Each number is 500 + 40 x the weight over its row's rms, rounded and kept within 0 to 999. Layers, rows and columns count from 0. Numbers have three digits each. The size before them is the row's rms in percent of the matrix's.

# gate: layer 4 MLP gate, 512x384, rms 0.169, rows 103-133, columns 256-319
# up: layer 4 MLP up, 512x384, rms 0.18, rows 103-133, columns 256-319
# down: layer 4 MLP down (transposed), 512x384, rms 0.168, rows 103-133, columns 256-319
gate103 103:487509524528558540578496533476539523535438495502481541474526551446489529537520497499548471549468481463483496509435480525535510442443508530475467555564511513435446503477476483504443472471496508
up103 100:477528469484533539565516483580528514499489530511422554435535535485494539477434539511488461523423488449551527428580481499428511471551508458511548560466543528500504471409499441566506461446444521
down103 093:505476519483454406511467510496441534450511438496476495452455443529515502529439412491552538542575509488462526431490498534542485490495575482540508513469508486536444485585550528599465490514442526
gate104 094:520491510547465429462496475464469492497452453561500481517538521548494513557505523465551532468478516484431435468473547501542460523555503526508590474487436533477534518539523474566475487411476489
up104 096:541489490425569504537525541525483501502505539489470456468487510455466473514496397494555478426498474490563424442445483436562603461442528520466488443470573501483553510435512479452469515507450411
down104 092:501542485494528482476490536543425476481490526573462562435482546511462506439523501504435460523525478535480469468499556465551474502456456489472499494472536487501576520504465508459449489522425474
gate105 104:513434517508556486574485477518486485531480455518495544560560491502431497471423441466489491462458501548452406431566470473498526498441462494510538445457392519531460551525526554513495499519545543
up105 102:475462512465504566461452445490515516494397449438442439491474542533522487533557471540492490501510492438492527514506492453471510543593524472508466523382548500448515540540499474449553481511460478
down105 090:492519487493516471504514557598455457555464504468474577461521470480544459504474492501473444556432459414480541477482456460444500484446461512515501487544427475493461437502531467492471549513588487
gate106 104:491473457492500587540470491577548555527480441510540500504474550516511528515534477539504505578486531517565540530594495450498416465449538484514475470521558474538428624535511520482528484522529518
up106 101:482499482482488494446529494565413483558516536437477529491499555518522510442508571547453537546487457445463494486534571523529454475521517492478528482465489487459483505518499432469469462485523493
down106 104:525482497389517541436591547482474542527506499422476553521505574490489502459413505532455465498430487526450455491514507495509496515575524474495511572474453458503474508498446476495519539505473522
gate107 092:527400445475558482501438474574503507439485441499535553524488555461503525581508531476530485473449468533428539520491549453499463508483570503521517483526504435531448518569543554446495436470544507
up107 095:545521441560557470431474514435539532540517497467462479485421451564509482445525461530473501477513519534482486533543504507467469536484498532423521501490575577515430421499490504610511531526526463
down107 097:560499450535564499419500457455514475471505460456487460492517521480529539515475511569472494511534465543432403552501473465505510469462573470529575575534544512541581453550508551464522462493494472
gate108 100:523536455449494495488538448534562455551451504500487546484469479499505530536470476459483501426571554514455538567477516527493474454442511522434548484517528449524446501599544573502498519499546507
up108 105:460490479430438460520561453545519453532495495533466505533498497549456559488520502421446533391583518597526502511462555423539525520503471452488501477536520535523499518558503579503494505478515544
down108 101:494522488399497450510539433517538416531549511565561520477585477494526459454516505448461518534452470573482510484474536476528523445465478509471518569523484507504427509457636523482505438460522499
gate109 104:479513458510477509429476505499586470567516538439449533518514586505514518477459527530494551458584417456511486535457555491564557429491530502560438488541459446510429467514449474515428481531470497
up109 098:566512485416507437475462548565543451492502469493599466516513481533459395502571540546550469491443511491465505528518529528507505501562447459534477458445454533470543412508516545479400453465460470
down109 105:488455477472448495489446509551518493578544424491505504562526547506499482457460587525493539462537390495453386454430527509495495437531468515487455541535484440475475504468434540462397531494558487
gate110 100:547496497504544539423503543487530515453488513477512477520520488449432482478542482450465527524506447574516467480540538501569532522530534479433480520496499550531423518457521479514396495514502510
up110 104:458539554463523442508503474469500491446506509472497539539522482441555393503476507504546540490509465417533515482466460461489464498543452469503448481438539461482570548509510466487493518546494411
down110 106:497457488507503445474537510512474510538520509496539511519516465500460494551466478491522500499541468537506481484461551515491489501502571523546477422575473516514474513567499572444486475491517478
gate111 097:543498467453491454516480496517462507514538597469481509444490465447517474410508468529462547528455502530498455495525464534547452481446457567469495522452459546508452526452502564436454495533623517
up111 094:490437430458507490472498424521504441432556518491436519535535443534520538444461439598447540540477496557545479484481521556536467449519489524501497520494480425483480424517459507503477501594441540
down111 100:474507497536528527482526454521559473494536513615486522542499476547423540473475511523507489494475440509463496531524590568541422453379488476502451480533443500451509510508511502492461568522500581
gate112 093:469511498439494503477467542538525457486421499501540543516501607493484503570510570484511471445517540517515500483581585550519458446465480552371524522550510470458500571490493479494504617454564477
up112 098:410481469431483502504510435457490473416466513460524474458495566535594485472587465472434489594499438430536487458462472411441567483480517526462498496419542543501493460498479534514486489510506475
down112 095:467487516401462498507405460486404608505432481547537499448512558549459419440562486446535505508544482513471547539496487485540503501471431493513528474535564432438553547500510459490562559455571459
gate113 099:572496476459494500495481479476508504499468495506482504437472479467504478515499543475476520463582512525436499495539499489538535497521462514468486562515474416507405475577503532528488499492498573
up113 103:471455482520487505532575463498467462521486515522543528515568423506557496546458514480478495517453541554504498498532521487515475477519519533525481527599473465449399542488544489553529558548539489
down113 100:465431515447550491540496494459426499513485487493494471478512470441570538436510520434496488469496535463516485548581535460419508529475436574489526536510544534474451501472459556461421449513479415
gate114 098:470517459600521482451479491462478547472470392522554515546518546461494453528501464486527500459444520526505542481526486559440528494429489574474476507459465409523457509474507495530514552491495462
up114 099:476482508419475562553498455458531432561465514495478502506461472470538467482489469508483520494525479479522492576504508527470512524497463533523566440392461578532441425524592535562492458482505477
down114 099:496458542537471482539504482423523470514486543518579487545547484549443578535450465433524485516494436508500464571551487577569532479476525581453481479476517451522491535529554528545524516463516558
gate115 096:527530526499455538567482476485519563509547522464523448541460460502520474532522525545487546467531516559458548494495538499525470483529569488468457504435499461524449428518554461512528534471490480
up115 099:499558437521447461487483562519479482525504511484534489495507506469519542462470481486535430514465458470468460556518475423479444421512476506486513522546468488501491476483495568473423548594506510
down115 101:489496492421512415467550490547479509448480555467575499535494547533536561453566529504515600505597469492512439498482510492521506510526476493527494483497463513505541561526518525415523535521555494
gate116 097:488496508532500496503462534440513494473525532480513477378492498466556553465525535430507490429501411468456515509514503510537451548456487581478510559548503435495521564481443514461471477531546460
up116 097:512444509403481585503520491448554479487421494565513510545442523458519524525535562491523493475506494507536489438498448550523463505437427560516431456530553508590554465508439518498512445459584527
down116 096:478489514593495527488527437421521486477522520562492446471451466531492577505517528524490501484468553512529445433473530501534543460508455508573478449488466504559508520520511519474499456512466558
gate117 095:504442548469497520533522496500530504522480531495552489482451506514469533525524567470537512432495514526611540498502523524536446557410543549525428509565580516583479449537463525489563471582496408
up117 097:500485470547492553504478477518497488543551478521572442544499478467510553468505606514541538568504522511442460485530516526617492526526504484541455510504519541487479489497543482557503555546536428
down117 099:466526508472568591428531529533470498450527486516504460462472543517486420539551509495512478545437553504468491514470542512436518549416505460568589460500511487566511457494441534500502496489500493
gate118 102:501491565535494449551504489528543492574416448454474560477450495447539495492449480568503523491602518492469511491474414487429508515421546511526528515507587483457470524480534544578462457442537497
up118 097:445410554465533454522514477499496471455477482509488513503480476541531518498470459467556492543512474539493516444529584551490535512423472533549497593530391505495408535516537518523498483423535549
down118 102:480503472476564474594544504545574578539493469480476447510504470524393496503435426421450543496506507536537508492419560522548567521484492514512523484523453538475538488472510525476497458499497515
gate119 104:525497454509566507528429538534525499528530490484524469557580498511482561441471523522493492505530484426515499440551556527484493451498539466498514477481531537479497393535474448419479537542487499
up119 103:488526512520502461491510468524551553502486478480459527508545435521514509571525456466546603508416454551560438500457561460508484576526440505538500536449569495473438503512496441566486474495500526
down119 104:533517440514518539507515573465506485526436465553500497496494521494513526509530517524483497472502491516510473477534542539492445527531487562518499438459549571487520417537494458427525436558458511
gate120 106:486475568498459488538474439475513559548468451508471503469495437483462466510472474555522561566516544550481508497502506500498379509477498537457454555562505473522492579481592573481526481594510505
up120 108:388459512456530497610521520523540483429521538435521484593475520500529525464477447535512494472558562510432457519538559397517558514549598503556557514521540534522444490456466558455481564590497467
down120 102:494485452469519482476516451508509500495567540483487472539490482496509492527437425521444535573497507494522462518531405494514475515473475456495461435480516466517500460476529467500532454434491509
gate121 100:607531538447488533433476534516555531468451481532494449540547509467527494482506483478484447510559493480567537507468510448438551474540420395561595502506470473548471558465532476459533516511511515
up121 095:422504446470492489444520412542468549496547563432535575492478508511489501453541543452464501501452473512480527470560504518503525462538559517445504565512539486409552393499477481496497484467528524
down121 092:519540484494484441563473492514455495524582481464508419443487546475588546519461534518513523487517514472507518567561545444512465517496594548508417477436475507497601498525512454589533480452570521
gate122 095:502496523488514462536521474406501535509508533517516544444549469528477494432445510491546514514525592509461557510532485524509442507452449559513554528504448553451502515537465532526525490577424466
up122 098:442528471520439510486534463482489530540472432426532398442436449435599472568496476545493458498559510474483489552497508453496547506526539471495435545578525449540529480420473521571455500545503476
down122 104:525538459560574436556541595461395476539568598523583527498518539494569517521451471538486536471497519486503542535499461514507509541589403465480550531509489541529521516456472527492501486541503493
gate123 101:519479471478499465487502451487502474524469527427519537612433532428487522516419538517516555498520469559477514516567524518505500487513482487515428512503411586515524512485441523557547500578513450
up123 104:455525500486540513492539494471515490523516573420423515579558524419481474533536529498468518542543536502551510454451509458556432516548481498508514452521546523499497465400496515497549467486487548
down123 112:457492555502519497439475478427497552478468502479439461506506521431551602556503476523479520530521516551467525549496455436604515461540470465503466458494503505414475470473522520548534492426495564
gate124 100:508437522558511468462478412565573474471482484428474506505429554503510515423479511560602462492510486471515538506410425509415533496535569587453513498501503506456480519553515526460479506538433509
up124 100:471508512479482442498497532481466537531513542542532476415478560559513534595524487442504436432492517527459565542471562459579492447438551447503561512496445480455482477593453502504438501401477465
down124 098:532454462532426496484557515452464426534469482545477471507497494467463504509473498519451505443450533506493458532487553543449488493516458482518551477471567510554427512491403495588587443563453501
gate125 092:542483489496504513480495493471482487527554454546493482420466561483512479546521457581436464539564494488565530523505484469566550445491494526474512499519478507512545439526462459376415523518544466
up125 094:443450471601510473469530496526455522526607492558547472445554531437495490437498498569400566464558554420426472484390478507492565553446588466516490448488458530448448476559486461484485581526517529
down125 093:471471555477489565455519502483563490506488454490480448457513497509459521562514438460600454548490414534499461512485479453495475458523464513487516485531478445484540529508564520504490514527531499
gate126 095:447507484429554535497481503501559533496580469517525498437476506522586470419542438540512504496511518554504529482518558493444482465525471533501514560508511463501401504473492504540428447480540560
up126 098:467504517553555461468482473492443507541475515451588520504539502488455566536534507499486514474494552495439520569460549502514575517472498533439545492496489571517525448491438583462458529498520526
down126 098:478426513594525455499482506492461495544476570472511546541502446493537573547456435496463522532471481452398506526497543530446581540419550449474473492431500456509558558459493516540517530471485545
gate127 095:499535484499550513471546540497529482479561377433448564470510460549524554496485480419519553488556539451452580513517476517528528463534466478472509525595495504548507467460460517506492522434566535
up127 096:389454533441558468418460495520452539497517483524450453494522519470482481569614481504570474533499527523498456481469487470493531542444460527434400499505522454528573475468459422558535534492474501
down127 098:423508558490576511497539584481517429451440461401494554498517517403543546523469480505417496497489462510489501507510506490554483493510463479527524490518495505471526453480488528471565548525491523
gate128 102:524489521547462559460517482517487524497555453482506497438433495491503492512496492480508527504463481503432439466460488531511539558550466485470490498539554524581538483498432495475527491484439540
up128 099:577520554477467543550542486503476509522470519546402474552517483540456480501503459525479481488470476547491417458532465564471499610461530490512538508551497471504505576465512529455516536569480439
down128 101:533474550483515466535447533514493468516510439537525481482496456414522496487472519474525567530482484508468391506473559555495483485506500501473515522484499585523522535488497488465479440590462473
gate129 100:524515455486523530538425549535515477498550471510533548549497498449487429552520499498560496479516513486573497568439510553546469460444461422527477521521508383497491496509483488478516490506492473
up129 103:521462435486565482521473472472509523452513514543510478552491423468468498469554483514506531535501490511498523534417433538543442484519496447530500513471553473620381500453478521546529482475412458
down129 103:556476483485554560527449503490518472528528499553507460564497484492514467491545485419501521492462481490532535519490480501480537489595536433524447461541489529576488558420559392490555409492560517
gate130 099:491514520580454476522497407502533461566561458481484475528582420449475505496416405549588456494526509470511524547528500468539466441511488578487532471518517464500465454473462476512500460539475411
up130 101:534480455493583532447448498548524511538398506536551521470534490524498533507553509484488448512483444550571605518574590529417509537518467505491547547498494553545548515503503539557460544547504432
down130 097:484528511474482568466445385434520498529538572534476538530494521455553508477448450508518473476526536563521535585520496508529462482502487481489488461467487450515442436546508482497478521501471561
gate131 098:512442438500499527603492485515547533568536452492553475518502464441462546460486475548601496493491464462444567526493498536462426537464529473562485540550486531491530597474544540462397520524567492
up131 098:551437567502502466464481462553538494541464527505518510589488477469508546511538509502457465504502536535541481493494431426437506461536470495522448524473394520415488468518501464491471558524484523
down131 098:422547504541527454474563526568555474564509546524503498460484516479477587455478540493486569502523543544507474454455438429461583476525492489474478517495528504465484568456465488556536499510500493
gate132 102:503493442517459534484501485441608513469609559482428467519425480486491481493552561492550528498436467469541484498496546511494533497565521407515522567528474492497491493462499439458476534535522481
up132 103:566531488479494483455592513486526444538521486462511513481579518492459535415520554506485537522453533485536515491420505496458468436475530486516461541561497508511422487552517554574514555495423461
down132 098:476424451411440511503450538479462508500475466453536480509550513477415519410429539491415600409504547518542522479437467520436378515537498412423470521515442539467500529461461485404522507493471503
gate133 102:378541455545476457523456509503437521562440520498533475511498522543480494419478495554519453480548468465478487497490491385414473465505526573586505441513506579511499481470477434494480514507546499
up133 098:432459539479455500528441531458556564507514497564500505549526560538470499502531513527535500521473465537461528472475464405497509544460570477437481528488570533464506471469534453546490428467488473
down133 098:588479512500487517459470458530459525499490609489503562532491531571463480422523526544562484555532545515514466448486478459510398517503510518503482494491491504441581510505552612454453537516537483